Part of a small language model's weights.
Size: width 64, 2 heads of 32 (1 for keys and values), MLP 128 SwiGLU, vocabulary 8192, 1.64M parameters.
Architecture: RMSNorm before each block, rotary positions, no biases in attention or MLP, untied embeddings, normalized queries and keys.
Training: a variant of Adam for these matrices, 132M tokens.
Each number is 128 + 24 x the weight over the matrix's rms, rounded and kept within 0 to 255. Layers, rows and columns count from 0. Numbers have three digits each.

# gate: layer 11 MLP gate, 128x64, rms 0.175, rows 112-127, columns 0-63
# up: layer 11 MLP up, 128x64, rms 0.166, rows 112-127, columns 0-63
# down: layer 11 MLP down (transposed), 128x64, rms 0.115, rows 112-127, columns 0-63
gate112:136159115134111138120124190123113161156110129113143089109182111130105153152096115139138125096115130133120132139090149141154115129102140139104131092131154122092120127151101114135157067131117094
up112:135111135152086145155126136134161147109123140067134147156105091134139114136143139099131132110131131123120129140180112119127133135121112083159089175096118088182073111109138096130141129135103133
down112:102151125166146121131113179111139141139123147108152136107123135138109080124141139128097105146147111165162080128132127204163117162094139124147122146112132111118139169148099110109140133145166133
gate113:133098116132105102076116162137120111163086158137109147067104114155144159109131142129158115124168158109086162137145128165111168129131102130147106132160162179107123128126152122093141101098069169
up113:097162157142155129164177145135133134130131110125107096175128129067123116133149138133129120127161138142118120099145094121174118127116165087126111111143119119102071142112109155156135135101139127
down113:102127133146121131185149127105114128126123164103161167101153123164131138108065125170181177137098108167115141121118085095140144141154125102140124145133138149142136137111138141119126151128111127
gate114:143159155130140137153104107149136139100116139112124127128115121061082133122100136118089138126122156101139150112106129121123116135134139178131144138128117073104100164107107091087125127089134090
up114:163145134089115163119114132140139152152096162103114122136137138090153130126134135120143165121134129178133129128104145133151115192132149079139137114121103093123103144110170149127151155149107132
down114:064119117113127102145110113103112145130153107111139148099129154157112131084146130139119103112153156146111124099157126141173128099180151121122119099128111102110088137131152143129121140111156103
gate115:126154109097142147121099149151175123137156157145111157123157131134135110128137129123169118138114117149097158107153144142138126126122136157138160079148103109158148134095137169148118174122095192
up115:186109125138101171125143124123149129114136131119101103159180084110103117115098118125085140159150133155131167099143091135147148136119126101148085151126168113120156143137147136135126081137132131
down115:133103126095131176111123116133158164111098117107109080124142111144088164148125135161097069135141148114160118126155130125077123137120144122090124126120123131138137130124149116140123109141145157
gate116:146130161149110117101114153126130145081138138148122131137144103108124134123120128112112111185148133139069149110118178138086103133117138157077110108146095140136100166082169105140111161131150153
up116:117125105131157131142142113067135123100129159187181149113113146146132101148112119115130102149162125103094140183073111139127116184159155118149100161111141112142119113085125127094124114182157136
down116:156094169141117136177104132117073133102196138138151133132184167120129160101088119129106129131100146135116089111130128136151124117178151161153141144136133156146180139125104118107173164124106079
gate117:078119152101142100156124160152087141149143147123137070108126123167111089108162122125134135114109141085127126152147120145135115133107117148136131107142151104163082087154125072155108126142106129
up117:132137120095121131153134124118157138166111133108110083131105155137128096149133107079126100105111115108131141162126121139144110117113140134125133083146142136164168156123148162138081116146127145
down117:124118157137089166170146095122100124109122127152086118162131128102121151116108127162129164108163123151111106112144154132139128131133146124078125123138118112078130159120126148107133134129135113
gate118:116104154100158141136105139156123108110091167120103085107150151190107137131126131117103139118082168131114110117149111098115129140146116135139127099145154139114159124124154143111134079102091109
up118:158095084123105151131094121115138110091093114148119171139144146130137082094128113133106147123111115138119106146116097141107141135127168109118131106106131164119117137145122147163151147109117143
down118:176146148117117129133170150130137152154119141107095125122139116142118156098115150140154077146112109104073138130121142120143105092105123145164130134179116116157112122144167130099145135136123122
gate119:136143137158135094102131104115137116113125120149174128124140137101123127105102111095145155130114099137138132188141150117102121117126162117105130117090112113121121179125124117105086135150122142
up119:098110090135121097145103169151092137163136135117068163170121121097142127178135138133117075141135157113116113155124126094174105091149125085137118119142168107120122103130144132117128130138133123
down119:152135119168101139118154120132141130123124149147149146148128091131172159138121155107119135097112135098137135120097108096133132159136100122091152086129076132141133114147105098122097103117124178
gate120:152103155143130184111151136124142130106122189150130102126133129070147118131156144092133123135156111139129186134092139146097152112130166160121128135113129111128148157109116135133170140105141126
up120:128122150125170102140125148146120139137151092087152110150143122129098125122124122151154162145168153166109125073161136152138132107134168168088147117117139140107131149070154123144117116176105174
down120:108139117098158062104155129120135134120137148134129111113153163139147121144175127114141102135116100167126113163132177132112118153110123112143108110175103152151077113119105160138120140109107168
gate121:134132105140178138159137113116109114126127151166184141095126137102152167094159116116140117143133124103107166096149180156161175144115088151066117113117139129157146136183125118179106167132154150
up121:135166102154134151082137125101125124075124127120118122091125114175151137117086128138098122108110136135104148119132140089168095140153138151117124128159113092148131086153168099160087098152159173
down121:120192165148156142147153121156132102118120079129126126130108138142144153137142148113155109143154121129142122144154106132154114184148168186124107152141144129109166093104127138147143122134174181
gate122:139133161124093121119117134169144166168140083153140142126125132061132139151135152096099140128130125125125125139120104165145166131142122085147124142109149140112130124126128123155125102110075098
up122:115111154139121148115162117140135131146134105122156136110121062111085104064146133162180144077109090120143106113053142182118119124085144123142121145118114130118102127151114143134117123144166128
down122:134109152097137108118152117098146105108122105160116144137118140071156166112109140102181141111169108100140120120118146120140115125159090109189142139128127116108162121131146084157121106102112141
gate123:155151175136153128126147155144163153121096149145112136150141133136152133150145119145143146159135164134138120063142132116117147178151124098105133112149116113138076120119167107090120102093124140
up123:101084175129130110135134104160140103129079115103129130122136151100099160140155116138109112179127132152107113095148108129105117103163127163142142151088134142088093135078137144126111158154079097
down123:084087128143105101095167141126141113116138144117108137073142145125148161129118136109126115113159110107120108163144126070114151157143082108162143117100132166120139170093133135112096143137143154
gate124:131129165111116102110142166144111129087117141162153097105160147140134125116148092106116134140156148125129115092142124138188136150142134097125130109110160115154135120138129119131140188141120114
up124:118118113149153116102114111143106131133082172116157114166116120095097142165194197097088161164143135167104094143101141115122163135110171141138116131116128133136087144105143130130108136119157131
down124:144101145131184099129107143158106148121098137134155116139119104107108148152121135069065134144095109116143123110084147171096120195148154138168134126125080135168118132150155111141102140139074132
gate125:126163105100128133136151140129135123082121123162123132144121110118149118132139131125154128145167114168099116127105173149121164159126130130106167123122144185139135155171120077123110124137097167
up125:091147106103115093116128161103089118146088106123129096110142137113103129093104114144101137115171152113111181146132086151199123122115150126147150122192133130145118115134101123086125140084155108
down125:158140146121125128158108115108105131125158115188112106131129107086125100118108111151118183125063135129114152122125130116130104139160146168133153120125145116171108079133187146137123138100124171
gate126:140133151087140154099132135141126183111131099122123126100154108159167128121144094112114126168148117127110093061135154134122141140152167119138107142158145147110175147179137116168127139114082172
up126:125126111125118133155125120128136130125168149120117185090102110114140094064107105148102111147117153105152115105147135146117143133119131108117051096117115093141113099149129143129127162067176127
down126:141132155118153145124111133147139112121147161123119130123096142148135095123134146110097126171091102152147100138147131122146081116092117191146131161158133105120078124128131090126170161144158115
gate127:132114120099141142125142112134194191105082117154143101139160134103112135156141143123138110161101167133128172113121135128143125094140098112141131092179115126136129142123151113143129138097102159
up127:146155103118091140098098140122140153144155113133104115110122134114139108107147152103127100156139068127142120146158128129129123114144146114070160134141117146134122165130087142144171118129138159
down127:171086096125156124162113105136126138101122127167145124115154103146110177095100129133152129173159162135130156144138107112147142109134111142153106101145133175138125115070117132109114098102147120